config.yaml
n_layer: 15
d_model: 384
n_head: 12
n_kv_head: 6
head_dim: 32
d_mlp: 512
vocab_size: 8192
activation: "swiglu"
norm: "rmsnorm"
norm_place: "pre"
norm_eps: 1e-06
positions: "rope"
rope_base: 10000.0
rope_fraction: 1.0
qk_norm: false
attn_scale: 0.177
bias: "none"
tie_embeddings: false
parallel_block: false
init: "trunc"
init_std_qkv: 0.0258
init_std_o: 0.0258
init_std_up: 0.0258
init_std_down: 0.0
optimizer: "muon_variant"
lr: 0.011
lr_mult_qkv: 0.4
beta1: 0.9
lr_head: 0.0231
grad_clip: 2.0
warmup_steps: 200
schedule: "wsd"
decay_fraction: 0.71
decay_shape: "linear"
final_lr_fraction: 0.02
batch_tokens: 65536
seq_len: 512
doc_mask: false
train_tokens: 507600000
steps: 7746
dataset: "wikipedia_en"
Each number is 200 + 20 x the weight over its row's rms, rounded and kept within 0 to 999. Layers, rows and columns count from 0. The size before them is the row's rms in percent of the matrix's.

# layer 2 MLP gate, 512x384, rms 0.074, rows 131-179, columns 48-95
068,198,213,216,206,187,181,172,237,196,225,250,198,193,191,209,214,209,177,218,170,211,231,226,200,199,181,187,208,202,220,172,198,163,225,201,217,205,182,213,175,200,196,222,191,189,208,217,234
050,206,212,199,171,187,186,196,207,179,217,216,183,201,140,195,183,184,240,230,171,205,219,173,171,185,163,225,249,194,155,173,203,205,197,177,215,178,175,196,205,198,205,211,200,201,183,180,178
041,171,200,203,196,188,198,227,194,196,212,217,177,198,184,204,229,208,200,199,164,222,200,210,224,179,217,214,208,209,218,197,156,198,193,208,211,214,205,225,196,187,208,209,178,202,238,189,181
115,235,197,210,199,178,179,202,184,222,211,177,193,164,206,172,218,202,198,185,199,191,236,177,197,208,198,182,215,194,220,206,195,211,232,250,177,217,211,190,219,218,179,206,222,211,174,183,224
101,194,204,192,228,222,206,212,174,199,202,203,203,213,220,173,173,179,169,193,205,201,197,232,220,193,200,207,211,211,185,164,224,204,233,209,170,176,178,207,192,214,206,217,204,228,189,185,189
104,173,179,182,199,190,222,209,182,215,178,181,203,191,183,199,211,220,214,183,191,180,239,199,209,228,215,136,195,210,206,230,207,179,200,217,187,195,143,191,202,202,203,214,203,200,218,205,219
078,184,209,182,221,214,199,188,204,211,227,224,212,220,209,207,203,187,198,195,192,209,182,201,205,163,199,210,211,180,211,200,175,187,215,195,241,222,181,240,211,210,176,190,200,231,145,215,227
129,215,186,216,213,218,198,244,211,189,244,199,204,201,202,186,188,192,203,160,174,218,213,173,249,208,211,180,209,201,189,209,200,177,226,191,208,184,211,192,167,190,238,217,189,194,188,189,246
117,184,226,219,202,211,213,203,190,179,201,194,188,212,200,195,239,174,185,217,177,187,179,205,189,203,167,216,250,252,170,195,211,207,217,187,194,178,197,201,212,207,167,211,235,195,213,203,181
089,172,212,168,173,214,225,220,182,212,201,179,190,218,215,230,206,198,202,194,233,240,203,228,209,218,233,234,236,174,186,190,225,198,173,235,177,207,203,210,223,170,220,186,177,179,230,189,199
072,215,187,205,194,213,216,194,218,192,180,206,193,206,191,202,246,196,208,200,198,224,235,180,161,216,185,208,214,217,191,186,192,207,203,234,213,192,219,187,196,189,214,214,199,207,208,194,148
103,195,200,199,155,192,228,213,188,194,192,182,189,181,207,217,207,233,192,216,175,188,233,213,176,197,222,210,229,210,221,203,191,190,194,203,200,205,175,194,193,228,189,201,164,184,206,200,222
101,172,166,196,227,207,204,215,194,196,186,210,190,193,207,210,212,249,207,188,190,214,163,203,194,149,202,158,196,165,238,204,222,229,187,238,207,206,189,171,215,212,162,203,185,164,180,222,194
140,223,191,240,163,206,180,194,192,201,201,192,185,182,188,224,221,192,227,245,200,163,241,190,186,204,212,212,233,197,191,247,181,177,188,225,185,206,204,187,165,192,189,228,173,205,191,184,166
109,175,179,206,236,246,177,173,174,222,177,213,231,204,183,192,207,170,224,188,226,192,212,217,203,204,215,175,168,212,214,201,213,169,199,233,186,214,202,206,200,214,197,202,217,188,186,214,222
075,145,200,170,204,207,195,222,159,220,230,215,178,229,227,207,215,235,202,207,175,219,210,241,196,199,240,213,198,217,219,229,216,213,195,237,174,212,202,227,220,213,176,189,204,200,182,185,207
111,224,224,186,176,211,205,213,185,201,178,217,216,174,194,232,195,204,176,210,199,227,220,189,230,187,199,202,195,172,220,182,219,207,189,241,218,196,210,207,174,184,210,215,190,202,190,208,217
028,199,223,199,231,260,171,192,193,217,211,222,179,193,182,185,243,163,193,192,192,227,217,218,199,217,206,194,186,191,224,221,219,188,229,192,198,192,212,204,206,201,229,215,184,212,237,240,191
087,186,175,208,204,173,177,222,160,201,206,178,211,237,221,213,191,217,228,221,171,176,182,226,182,189,234,205,189,187,194,196,182,191,226,200,220,202,161,202,209,204,189,211,212,206,151,220,191
108,210,206,178,200,204,165,214,211,191,191,170,157,207,175,219,201,207,205,213,176,177,182,222,205,196,183,196,196,194,183,174,200,229,213,213,179,202,176,217,190,205,197,181,197,196,212,223,211
088,207,199,187,206,204,230,145,216,188,199,199,204,197,213,201,222,206,222,221,212,183,183,207,215,209,184,206,212,205,207,201,178,180,203,201,171,189,206,173,215,234,164,202,179,169,222,238,213
087,211,191,189,198,211,186,216,184,156,169,200,195,186,158,236,211,202,205,167,193,223,203,199,192,188,214,204,220,178,192,176,210,168,161,187,203,169,225,156,204,208,217,189,198,157,215,209,176
102,199,209,173,175,183,205,156,199,195,202,173,219,190,191,200,194,204,216,162,204,227,201,199,199,242,193,196,203,226,201,230,188,206,189,177,196,172,198,178,218,194,186,211,227,184,184,192,184
141,226,206,180,206,208,215,192,190,205,189,204,235,259,233,194,161,175,198,179,241,216,171,219,216,239,180,161,167,185,200,216,219,160,191,173,196,191,224,248,192,185,193,209,198,198,218,175,172
057,198,201,171,192,186,227,217,178,202,195,180,164,217,188,222,209,197,199,207,184,237,220,177,197,234,203,208,204,182,197,198,200,195,162,217,196,190,212,213,217,208,210,197,209,197,217,210,199
113,234,224,208,175,182,219,229,175,184,213,186,189,211,223,234,204,215,195,203,193,211,199,202,205,187,221,190,225,199,189,172,206,233,173,243,210,204,199,176,198,188,214,195,207,211,189,207,174
075,194,186,211,176,156,241,236,213,189,237,207,218,191,195,210,208,238,183,203,220,215,238,202,208,205,212,214,204,185,191,219,213,211,197,210,233,226,201,179,187,199,198,200,219,218,206,163,217
093,209,171,205,198,170,186,204,176,191,189,194,178,226,180,204,176,198,223,219,170,197,183,172,171,180,188,191,170,205,199,205,194,185,194,179,218,170,188,207,181,231,167,208,218,216,168,175,202
118,202,203,210,204,227,183,196,187,203,197,179,159,232,208,190,211,185,177,190,234,168,211,170,195,216,204,207,182,191,229,199,208,198,228,181,221,199,219,229,182,246,196,227,166,193,200,194,173
098,179,195,227,179,194,205,224,152,188,189,219,192,189,226,222,219,242,143,191,176,206,199,246,171,195,284,201,197,203,154,187,171,203,190,186,183,215,165,223,204,146,202,223,213,208,196,194,192
105,193,211,206,214,167,174,203,173,211,185,209,170,189,186,191,204,252,187,219,188,141,189,207,225,194,190,187,176,212,191,197,218,218,220,191,220,204,169,173,244,217,194,194,182,196,210,210,231
110,213,170,199,183,224,210,187,192,211,247,207,184,206,203,197,219,218,218,181,174,228,212,194,204,245,219,216,178,199,191,173,209,220,210,216,206,214,221,204,204,186,202,185,204,209,173,202,205
108,232,211,192,203,202,217,178,179,193,258,231,210,202,213,212,170,217,188,186,218,237,162,207,189,191,225,217,220,192,185,227,200,215,197,216,218,202,203,217,190,201,188,201,222,178,182,173,162
103,211,151,171,191,240,170,174,139,204,199,190,159,244,177,190,199,205,187,194,206,167,194,218,214,204,169,202,194,209,212,187,173,188,206,203,200,209,200,219,225,232,183,179,171,204,212,195,196
023,218,173,159,200,161,202,192,150,162,181,173,211,190,204,202,177,193,182,199,210,197,220,162,214,240,172,199,185,203,215,235,200,189,181,203,194,211,184,201,196,181,213,226,195,193,238,214,194
110,183,184,171,208,212,196,191,198,203,233,193,214,186,187,195,218,207,218,288,187,229,189,195,229,179,175,187,173,222,211,194,189,193,179,206,209,198,230,230,207,191,207,226,210,191,148,195,211
112,198,218,190,208,213,200,221,247,200,240,197,241,224,191,225,203,225,179,223,170,189,184,258,192,152,216,195,240,178,221,221,212,203,231,220,213,207,193,230,208,183,174,187,205,213,161,195,233
087,185,204,168,193,207,194,186,212,178,192,165,168,208,238,189,219,223,183,212,184,185,167,200,181,238,199,189,197,216,222,168,177,166,185,215,205,186,196,192,209,166,207,187,171,250,211,183,198
111,213,174,233,202,199,222,180,227,181,203,192,184,198,208,200,205,237,198,240,211,227,213,199,215,232,182,197,184,245,227,200,206,220,191,224,181,231,193,204,211,241,189,235,174,186,212,182,195
108,222,185,202,208,179,236,201,177,200,229,195,227,198,216,194,205,187,210,218,193,193,180,194,191,193,221,192,180,216,230,175,210,202,208,211,210,226,210,185,189,174,181,215,233,214,157,200,204
112,215,187,164,198,200,215,223,176,219,220,204,226,178,218,212,226,207,196,213,190,198,179,232,202,187,206,204,214,201,211,185,227,219,204,225,203,201,202,198,214,213,177,212,170,216,214,222,242
093,172,186,187,212,226,175,198,177,205,205,202,195,224,216,200,217,181,170,196,165,214,214,189,210,225,218,188,205,226,197,194,185,218,190,193,182,224,206,177,155,214,201,177,184,163,211,236,189
109,210,196,157,189,227,211,190,202,176,174,207,183,163,171,206,224,246,211,202,191,160,212,206,188,199,189,172,174,197,196,185,198,196,205,210,165,210,212,232,198,206,175,190,198,203,172,174,175
098,160,191,197,204,222,215,205,219,235,176,193,212,206,194,233,223,241,190,204,193,196,185,223,202,201,181,156,212,191,157,198,201,204,213,198,231,189,213,173,175,207,190,184,209,194,190,180,232
111,173,202,180,215,166,232,227,201,211,195,167,207,209,210,179,165,199,190,186,208,211,207,215,186,202,204,189,221,188,192,215,230,196,192,177,174,202,210,164,207,208,175,175,217,230,197,184,181
111,215,190,180,187,192,187,209,198,250,223,184,212,203,186,199,172,210,203,164,179,168,199,215,214,233,202,199,186,183,240,246,216,216,162,179,203,186,180,188,183,213,189,190,164,177,208,202,209
105,234,183,200,186,214,181,181,187,192,202,194,174,200,201,175,200,204,203,203,191,203,200,174,186,228,191,173,178,223,221,193,214,177,196,167,210,218,219,175,192,194,190,214,200,193,211,227,171
109,180,177,206,224,188,209,206,214,187,174,233,210,208,201,183,203,205,202,180,216,183,225,203,184,192,229,217,204,170,200,232,203,220,194,203,217,223,198,207,226,198,170,209,198,152,212,220,220
097,196,182,213,230,215,135,226,205,223,187,217,196,178,168,209,197,203,188,214,179,189,179,176,188,200,196,173,227,175,181,186,229,175,180,207,188,187,211,233,215,209,195,200,203,181,191,214,212
# layer 2 MLP up, 512x384, rms 0.0792, rows 131-178, columns 48-95
164,209,201,190,191,199,192,188,229,191,154,237,199,227,210,201,196,187,206,180,217,175,210,219,203,169,209,198,217,227,233,200,187,199,223,169,217,174,219,154,207,183,215,189,236,230,190,223,160
045,191,189,198,185,174,193,163,207,206,179,194,162,166,164,194,143,187,199,196,217,184,230,191,190,233,144,222,218,205,181,227,194,204,219,160,203,182,195,187,192,199,196,207,216,202,193,180,196
043,184,211,193,220,205,210,195,202,209,185,200,225,227,233,212,173,206,189,208,185,208,207,202,191,226,226,197,203,198,203,212,205,186,206,238,166,204,189,212,200,191,205,175,217,196,201,219,208
118,206,193,221,184,182,201,182,200,203,198,211,135,153,204,181,221,204,188,188,203,185,209,212,169,194,205,198,237,206,187,231,188,215,234,212,177,240,215,185,212,212,193,194,227,227,159,190,184
099,195,207,209,192,220,212,201,156,201,200,204,184,223,209,183,177,191,171,210,180,216,224,226,261,198,190,167,211,216,200,189,190,163,243,195,181,218,165,187,226,216,217,191,202,251,210,206,181
100,166,214,198,198,190,200,200,201,174,223,210,166,210,246,212,190,220,200,214,193,211,197,235,166,222,205,195,200,187,207,177,226,211,204,174,204,196,213,189,197,210,193,188,180,175,185,197,179
069,198,196,183,170,162,244,223,181,196,176,154,208,224,222,187,188,238,185,221,207,213,188,217,207,217,210,207,192,173,189,204,157,199,190,216,173,227,201,202,192,179,171,199,195,228,234,210,191
094,186,207,217,191,165,219,220,221,208,206,209,201,246,205,197,164,224,208,224,210,200,202,214,205,168,208,197,221,204,223,151,222,202,239,216,216,202,173,188,200,191,207,183,188,213,208,208,169
105,201,221,215,173,191,201,189,207,205,203,211,204,223,210,193,192,184,197,220,179,222,185,218,159,197,171,210,245,212,192,216,199,213,196,173,198,132,211,207,215,219,156,199,212,172,228,233,207
087,172,194,233,204,249,203,193,249,177,153,214,220,197,197,180,207,201,216,235,200,197,173,164,238,201,185,177,187,204,202,207,212,188,206,184,157,199,172,210,179,205,205,150,194,187,189,160,212
069,219,193,208,235,220,215,203,191,183,223,210,149,231,218,185,182,174,193,191,194,193,219,165,203,194,177,195,217,178,201,208,174,208,240,132,214,222,191,170,174,196,194,226,217,165,177,190,198
086,229,166,199,197,255,204,214,172,220,179,173,159,166,186,246,173,216,224,214,188,182,228,192,220,156,202,211,214,201,186,210,180,210,186,228,192,201,192,211,234,169,254,212,233,176,185,213,174
101,213,210,191,200,198,191,230,176,185,228,191,219,189,188,202,193,195,191,155,190,224,198,195,182,227,182,200,181,213,197,225,205,197,212,213,196,221,205,193,212,222,205,177,199,203,211,245,200
099,231,215,202,232,164,224,172,252,219,198,197,219,185,187,194,203,233,150,205,188,221,226,221,192,212,196,205,207,235,205,204,193,199,248,212,235,218,176,195,170,214,176,186,195,231,219,228,209
096,200,176,172,206,174,206,174,211,220,198,182,223,181,216,200,196,183,217,194,226,174,230,195,216,216,191,204,200,243,229,196,165,185,194,208,185,221,188,181,179,195,195,207,242,198,200,216,235
073,217,185,221,193,184,211,241,217,204,229,197,164,242,230,189,201,206,164,196,210,213,218,168,208,225,193,211,209,209,204,238,206,171,224,174,216,190,179,174,194,235,216,203,216,177,194,172,233
107,190,202,178,231,192,206,199,220,227,190,200,200,180,177,147,230,239,213,169,226,187,203,206,202,231,215,212,203,213,157,188,213,160,240,179,203,177,206,205,215,204,210,226,182,177,214,175,197
025,174,187,201,229,131,231,190,201,192,147,171,225,186,198,194,206,232,212,213,177,161,198,183,190,205,185,206,231,201,213,178,161,179,196,175,230,182,201,195,201,179,192,206,179,207,197,198,187
082,207,201,167,204,226,209,189,209,226,199,214,220,161,223,208,200,200,203,183,215,180,195,221,204,178,194,233,204,225,220,205,204,215,228,217,173,218,221,199,186,192,223,218,194,200,215,223,196
098,204,227,194,159,171,235,188,198,223,177,219,207,176,199,177,207,213,201,181,178,220,213,184,203,211,174,167,219,203,204,223,165,207,235,198,159,206,215,205,240,185,223,144,196,201,215,219,244
096,210,200,232,216,223,170,225,87,204,222,198,182,173,168,178,202,218,164,184,211,224,192,202,187,197,197,174,227,207,227,176,230,207,193,157,226,207,199,222,198,188,194,194,201,218,193,201,199
106,194,170,203,187,179,165,237,202,173,179,167,215,202,207,197,223,211,210,179,198,205,210,148,209,221,225,171,213,191,150,194,210,186,212,193,183,206,200,183,198,221,220,206,193,198,194,191,211
105,207,211,181,199,228,172,163,202,188,212,220,184,189,193,169,215,240,179,182,183,215,189,174,204,198,196,197,205,199,232,216,191,198,221,185,220,204,194,189,234,183,170,176,225,188,186,163,212
128,216,239,190,190,208,214,208,178,182,216,223,234,236,244,182,193,182,204,172,263,184,201,204,209,210,186,179,156,181,225,201,227,178,209,174,226,210,238,230,160,193,241,214,197,194,216,171,182
056,214,221,198,197,186,156,169,231,178,203,196,209,222,174,196,210,178,185,197,241,175,220,174,208,240,200,203,215,192,203,202,179,198,215,190,186,185,204,198,157,199,208,229,198,189,173,197,221
128,211,163,167,196,203,225,238,228,205,188,223,228,226,189,151,216,207,215,200,184,165,201,217,190,220,265,190,202,202,200,233,241,211,193,233,192,222,203,231,185,199,214,164,184,192,215,217,211
074,205,191,210,230,202,224,211,189,192,179,203,208,184,158,195,173,196,186,213,223,182,200,172,199,220,210,219,209,189,195,213,213,201,216,193,219,201,169,201,242,186,176,166,220,168,203,173,240
082,188,200,184,179,151,196,196,202,207,223,203,193,187,187,183,185,223,201,162,218,190,218,190,203,185,201,194,172,197,246,219,237,233,211,205,186,192,226,209,204,208,222,196,209,199,210,195,230
099,188,225,196,178,202,162,174,230,255,208,201,205,226,206,208,206,203,216,202,204,231,226,200,203,202,185,186,207,236,214,187,171,243,209,218,171,221,196,187,195,198,193,175,187,194,215,219,173
090,204,187,174,193,199,167,209,149,214,181,180,197,234,247,220,198,201,201,192,198,226,166,181,193,217,171,187,174,200,207,196,201,204,210,243,211,202,182,181,225,202,203,208,199,200,193,224,194
128,198,201,204,195,199,231,203,180,202,206,230,250,194,167,203,199,206,184,205,181,250,197,172,170,215,246,206,214,173,234,181,181,206,204,192,195,181,200,191,205,190,232,151,235,230,217,253,233
101,170,196,204,199,186,218,184,179,208,172,201,191,191,196,195,195,190,192,192,228,209,206,250,179,205,192,177,197,174,180,227,197,176,183,169,168,188,210,185,205,182,172,195,175,214,184,230,176
124,199,204,239,216,200,204,203,223,188,197,219,206,202,212,213,162,160,202,175,183,213,207,212,198,170,216,195,141,194,233,206,189,270,214,171,226,210,203,174,220,215,211,192,213,210,212,183,221
099,210,231,202,182,159,220,201,185,183,210,218,217,183,214,226,199,217,224,220,192,205,191,221,237,196,201,189,203,177,168,221,225,211,196,206,191,195,233,136,237,202,162,209,184,155,207,150,212
021,210,181,213,163,207,200,164,162,199,205,211,223,224,205,205,191,199,179,190,214,184,225,205,186,213,238,198,205,212,193,238,230,248,193,218,209,208,198,177,216,205,211,202,170,201,176,204,236
102,187,187,173,194,211,207,187,191,202,223,224,171,180,178,224,213,206,212,245,197,225,218,219,192,191,187,208,201,210,186,202,198,213,213,190,190,198,218,192,198,207,191,198,207,182,178,183,199
110,191,218,157,182,219,203,186,209,204,194,199,212,217,220,205,234,235,221,179,207,200,208,211,221,175,209,213,193,179,214,183,212,190,220,222,204,179,200,229,208,176,176,171,185,168,206,195,183
098,194,215,160,154,199,196,194,216,186,189,185,172,220,186,188,212,205,202,234,174,178,203,161,230,198,244,236,180,230,204,200,178,188,203,199,169,189,219,222,214,204,174,220,193,171,207,205,183
136,168,223,190,207,179,200,219,182,213,211,210,207,195,216,223,195,179,209,163,198,195,207,194,195,182,205,210,219,146,169,210,204,199,216,192,175,204,211,177,171,211,164,198,223,221,183,226,217
097,171,200,238,210,196,216,191,216,235,221,193,235,175,187,195,154,189,213,198,227,165,196,184,218,178,218,200,206,187,213,198,179,215,216,204,185,176,179,167,167,198,210,206,244,169,225,196,176
093,203,183,230,195,215,201,207,180,198,247,215,166,191,216,208,209,182,218,182,176,205,194,208,157,184,173,204,208,221,194,209,205,222,172,204,177,222,189,214,193,180,186,190,185,217,205,202,191
091,263,223,209,209,166,212,200,174,194,210,170,178,200,185,197,178,208,224,225,229,214,183,195,188,210,180,215,219,222,208,191,225,192,197,195,204,193,197,214,193,217,203,214,199,216,226,176,194
112,193,220,200,205,184,167,216,209,247,216,196,207,221,219,196,192,165,196,195,212,239,196,183,219,205,190,235,239,188,202,190,200,199,193,202,233,189,173,178,189,218,255,203,211,206,221,238,213
104,218,193,196,193,172,205,194,210,188,230,211,166,211,218,217,208,221,180,181,203,227,207,178,153,224,199,224,236,212,171,227,239,174,198,171,145,203,168,225,229,195,206,208,187,164,183,189,200
105,207,215,175,208,175,261,223,199,191,157,170,210,193,200,167,151,166,189,186,211,186,207,205,191,227,192,184,206,184,187,225,217,188,200,179,171,207,207,191,224,195,159,144,205,217,211,194,174
094,205,232,172,195,223,182,207,174,181,167,206,178,208,237,201,228,218,149,237,193,232,204,159,200,191,232,183,201,199,186,166,192,194,230,192,208,194,211,229,211,191,220,202,193,231,198,217,202
119,177,189,174,208,222,201,163,206,204,217,218,218,179,192,155,187,185,206,225,209,164,191,207,209,227,201,205,199,196,204,202,211,170,220,182,185,231,198,179,185,199,199,203,206,183,171,193,192
101,225,220,214,177,199,186,164,207,224,233,192,198,207,204,201,198,201,193,254,195,199,203,205,224,220,200,171,188,196,198,191,214,236,178,189,182,191,188,222,183,215,252,179,205,188,201,168,211
# layer 2 MLP down (transposed), 512x384, rms 0.0543, rows 131-178, columns 48-95
150,212,204,189,197,198,196,189,214,182,167,251,207,228,213,197,210,195,198,175,198,180,217,210,210,174,210,209,217,231,237,186,189,194,230,174,213,180,225,150,215,198,214,187,230,211,194,223,173
041,206,224,214,179,185,157,198,182,217,193,197,192,235,181,198,170,216,207,241,216,235,224,230,200,212,198,207,237,204,194,166,207,222,222,215,234,146,195,209,168,199,194,215,235,215,200,176,198
033,221,192,222,198,215,208,197,219,209,192,172,213,224,223,196,185,220,182,185,189,205,203,197,216,202,246,166,219,233,203,231,205,182,216,236,197,218,198,188,186,190,205,177,196,162,236,208,202
120,176,197,184,171,227,195,171,213,208,193,187,150,200,203,191,208,219,181,210,213,187,194,174,192,217,181,176,212,204,184,223,197,216,217,203,188,224,224,208,195,208,206,198,228,212,173,147,182
110,189,220,199,192,212,219,191,171,184,192,203,192,200,218,159,175,194,199,205,202,231,221,225,226,188,182,222,216,213,198,184,201,207,232,182,196,213,175,198,186,204,213,204,219,244,191,203,196
103,193,241,191,202,202,197,182,210,195,207,213,155,207,226,223,200,207,217,228,221,194,198,222,166,218,208,208,190,217,187,184,232,216,218,190,223,205,218,204,200,199,195,191,170,185,204,209,188
063,186,196,185,183,199,215,206,232,207,183,161,194,248,190,160,208,200,187,201,220,197,176,234,199,190,179,203,208,179,201,190,160,177,196,241,189,249,205,176,158,173,162,198,199,213,241,200,183
120,226,202,214,219,216,194,240,210,194,233,209,213,207,205,207,178,183,195,161,174,216,220,164,242,202,210,202,217,204,182,216,200,190,236,202,206,183,228,213,169,206,225,221,184,196,170,194,228
104,196,201,180,174,192,180,211,178,222,227,203,238,217,208,185,188,182,189,182,239,196,176,221,173,192,212,258,223,241,214,223,206,167,183,163,210,178,221,199,209,184,197,191,184,190,188,209,190
083,195,197,235,181,188,191,206,248,211,196,218,186,196,183,185,181,228,200,186,190,196,213,202,210,229,200,177,187,198,183,198,219,199,175,184,170,182,179,215,182,205,179,172,222,207,215,145,199
062,196,189,198,197,164,216,199,192,163,213,201,187,211,217,236,162,162,214,198,202,190,223,210,203,176,200,202,193,158,212,187,197,219,226,175,216,187,179,218,204,193,213,193,241,178,211,189,208
091,215,204,200,224,215,182,179,176,189,198,189,177,214,184,215,195,182,248,185,205,207,199,175,198,178,205,224,183,179,172,229,210,216,176,183,173,210,213,221,202,157,247,194,251,187,189,205,194
103,190,214,186,212,209,213,243,206,193,235,196,200,190,199,204,189,195,192,148,201,241,190,200,189,214,198,199,170,187,204,184,211,212,207,201,220,231,215,170,225,219,194,221,210,202,229,251,175
120,225,186,232,162,193,193,197,195,201,198,187,186,197,189,233,216,186,230,257,195,149,227,188,196,189,205,209,233,200,190,228,198,180,195,225,219,206,200,179,164,199,208,229,181,203,196,182,180
104,189,194,182,197,169,218,184,167,197,205,180,201,210,198,207,176,182,228,220,212,176,237,175,220,205,190,210,213,225,225,225,158,190,200,201,201,221,184,203,185,194,185,206,265,195,207,205,221
062,217,205,206,180,172,245,222,187,173,220,213,184,196,218,170,211,208,139,200,204,241,234,163,219,206,203,208,210,223,197,219,210,203,219,204,215,204,171,172,234,245,209,197,207,168,198,184,222
101,189,179,178,220,198,200,219,244,227,192,215,207,165,179,149,205,226,220,182,231,193,220,205,200,215,232,208,200,216,172,188,198,166,229,193,213,155,186,208,203,207,236,193,182,153,193,154,199
021,212,147,196,227,224,213,171,174,204,185,190,166,198,229,208,201,191,225,207,171,212,223,204,176,184,194,194,204,198,221,194,225,203,217,176,140,194,180,226,183,186,188,222,193,201,184,188,221
079,212,184,196,215,214,222,174,204,210,185,214,234,207,189,220,178,198,241,174,192,197,155,194,180,222,212,194,210,181,216,215,198,222,218,187,151,238,165,175,172,235,208,210,256,211,221,205,201
104,235,215,158,190,192,193,213,175,213,193,193,167,206,203,185,187,239,185,187,164,179,209,190,221,216,176,179,207,180,172,193,193,215,208,208,186,200,153,223,187,194,214,137,188,191,210,220,211
099,205,200,217,193,187,166,226,192,193,200,198,190,228,160,198,146,200,179,206,200,201,216,192,194,176,228,175,169,210,179,179,220,219,227,237,228,191,144,220,209,167,235,182,213,194,176,161,201
102,199,220,194,210,213,201,162,180,207,220,227,192,214,194,210,186,200,184,220,198,213,193,250,183,177,178,228,177,203,235,203,198,216,183,177,210,167,202,223,218,191,185,206,215,193,209,203,179
105,198,206,229,216,183,208,237,173,206,190,190,207,214,219,217,184,159,220,210,206,172,208,203,212,189,214,181,191,200,176,185,204,208,194,220,195,203,214,231,165,209,230,204,167,220,198,221,201
114,190,221,197,168,195,192,204,129,208,216,206,209,185,214,172,193,206,210,155,200,191,161,191,214,202,152,227,172,189,237,201,204,190,194,151,222,219,199,215,177,199,188,227,236,206,207,204,199
052,173,208,158,187,205,208,200,206,160,217,249,201,205,169,204,157,213,211,195,193,203,194,245,189,234,225,204,209,193,196,186,210,207,178,218,205,192,188,196,196,193,188,199,207,210,216,155,211
123,206,158,193,190,202,208,243,180,208,199,225,219,198,195,158,206,210,200,206,203,171,215,220,188,202,244,188,213,186,189,214,213,215,180,215,201,223,213,232,168,196,211,178,175,180,202,209,200
067,220,203,231,214,197,227,196,179,188,167,195,176,198,176,173,221,204,185,202,207,203,208,207,202,224,179,232,219,186,174,184,198,213,203,205,217,167,148,170,268,209,184,178,189,197,205,180,211
086,213,173,207,192,186,175,196,175,201,221,200,180,207,183,216,172,201,235,197,174,201,202,170,186,178,203,199,155,197,207,210,218,212,193,199,203,179,205,229,200,220,173,188,249,230,190,161,211
123,206,199,197,191,216,177,204,222,237,192,189,149,226,222,201,205,198,181,200,234,183,213,169,198,210,200,188,173,205,218,198,199,215,242,210,235,193,233,221,198,209,175,235,168,196,189,199,184
084,219,193,177,184,212,202,190,224,210,180,169,198,216,235,190,211,167,233,219,198,217,185,169,200,218,127,206,195,203,232,198,212,195,205,195,216,187,196,191,208,225,210,195,199,172,198,206,199
119,192,199,209,206,197,219,191,159,187,213,216,250,178,180,198,219,210,181,239,180,228,207,166,171,207,240,202,235,169,254,185,188,200,205,211,199,182,209,196,193,201,227,138,248,229,225,241,206
094,188,224,213,214,196,212,193,199,189,171,214,224,196,173,216,173,179,189,207,231,182,198,206,197,187,183,201,225,190,213,230,177,179,199,212,179,175,173,203,164,217,177,201,172,204,194,222,217
117,211,208,232,225,193,178,207,238,194,204,232,200,205,202,192,177,151,206,188,197,207,210,215,208,177,204,203,137,182,234,203,183,270,196,199,220,203,198,178,221,199,208,191,206,214,202,182,230
107,170,165,174,206,234,190,192,219,204,188,191,178,231,202,186,197,193,167,188,204,199,213,190,167,179,184,221,208,202,229,177,180,182,208,200,213,210,151,266,162,208,242,187,210,233,207,239,169
018,193,221,189,197,205,230,176,225,185,218,216,189,254,227,190,231,180,198,212,222,206,226,240,180,219,184,195,182,151,258,203,177,184,178,202,205,229,205,194,172,213,221,199,211,168,187,188,186
101,216,177,223,166,210,186,242,197,189,182,205,194,173,183,211,173,191,180,144,192,182,172,225,188,204,191,206,228,202,160,208,227,212,207,187,188,179,182,157,200,220,194,191,195,197,235,217,190
104,196,224,161,176,203,185,178,231,191,194,195,226,213,230,202,234,252,224,176,216,183,219,201,203,168,196,222,185,184,211,196,225,182,236,201,200,184,203,214,224,184,170,163,163,161,191,209,183
085,228,192,250,245,183,197,212,232,236,219,219,239,187,199,230,187,170,189,157,227,232,205,219,188,182,170,179,211,170,176,227,214,217,213,213,232,212,195,193,168,219,202,178,214,188,187,198,215
132,219,183,212,186,207,204,178,236,188,208,185,180,178,203,201,205,234,181,254,213,229,212,195,199,220,191,186,186,237,229,197,219,213,203,216,192,236,194,200,204,229,198,225,176,177,200,190,186
086,172,214,208,197,194,212,226,98,183,202,220,189,185,214,211,160,223,218,214,207,223,203,249,221,173,194,173,214,180,216,184,195,183,196,208,208,175,205,180,192,197,216,227,227,205,216,200,186
103,169,194,230,182,191,192,202,187,187,228,213,156,197,201,187,192,179,226,172,181,188,220,193,175,189,167,215,206,208,195,209,170,219,166,208,189,200,186,200,179,167,207,186,189,217,194,220,165
094,218,220,190,158,184,170,192,190,210,138,197,208,176,180,192,201,246,233,200,224,225,184,212,184,194,215,183,203,169,205,193,208,172,231,205,194,187,199,202,216,207,181,242,206,185,176,198,186
121,178,202,199,202,190,206,216,202,262,227,198,203,229,209,194,193,182,198,199,209,208,213,225,198,224,211,214,231,203,228,174,180,186,205,189,202,207,177,174,213,197,210,223,238,206,213,213,210
109,228,186,179,188,167,208,189,219,180,206,202,174,225,237,235,215,230,166,181,206,254,195,184,158,200,202,213,238,206,151,217,236,160,230,199,179,193,166,223,222,195,168,204,193,181,172,177,189
094,209,191,222,185,219,170,162,184,181,219,228,198,210,201,216,243,230,224,207,203,210,174,198,210,214,199,207,165,214,211,175,201,208,197,230,206,185,215,203,193,202,248,253,192,182,201,220,216
094,226,176,179,191,209,195,222,227,240,194,184,212,208,216,199,193,222,199,165,173,169,206,220,210,206,201,196,206,163,249,235,205,214,178,184,201,177,183,180,182,207,194,174,165,182,212,196,199
119,224,207,219,192,197,210,229,216,201,191,183,182,221,209,250,199,207,195,161,206,236,185,202,207,179,200,209,198,199,183,205,191,221,182,211,202,171,193,213,210,196,211,185,190,221,223,216,215
109,209,212,215,190,190,201,172,224,206,212,209,204,224,189,193,207,199,171,212,212,169,205,213,183,214,202,172,220,206,164,195,201,217,181,189,194,198,171,191,172,216,236,179,215,198,208,198,175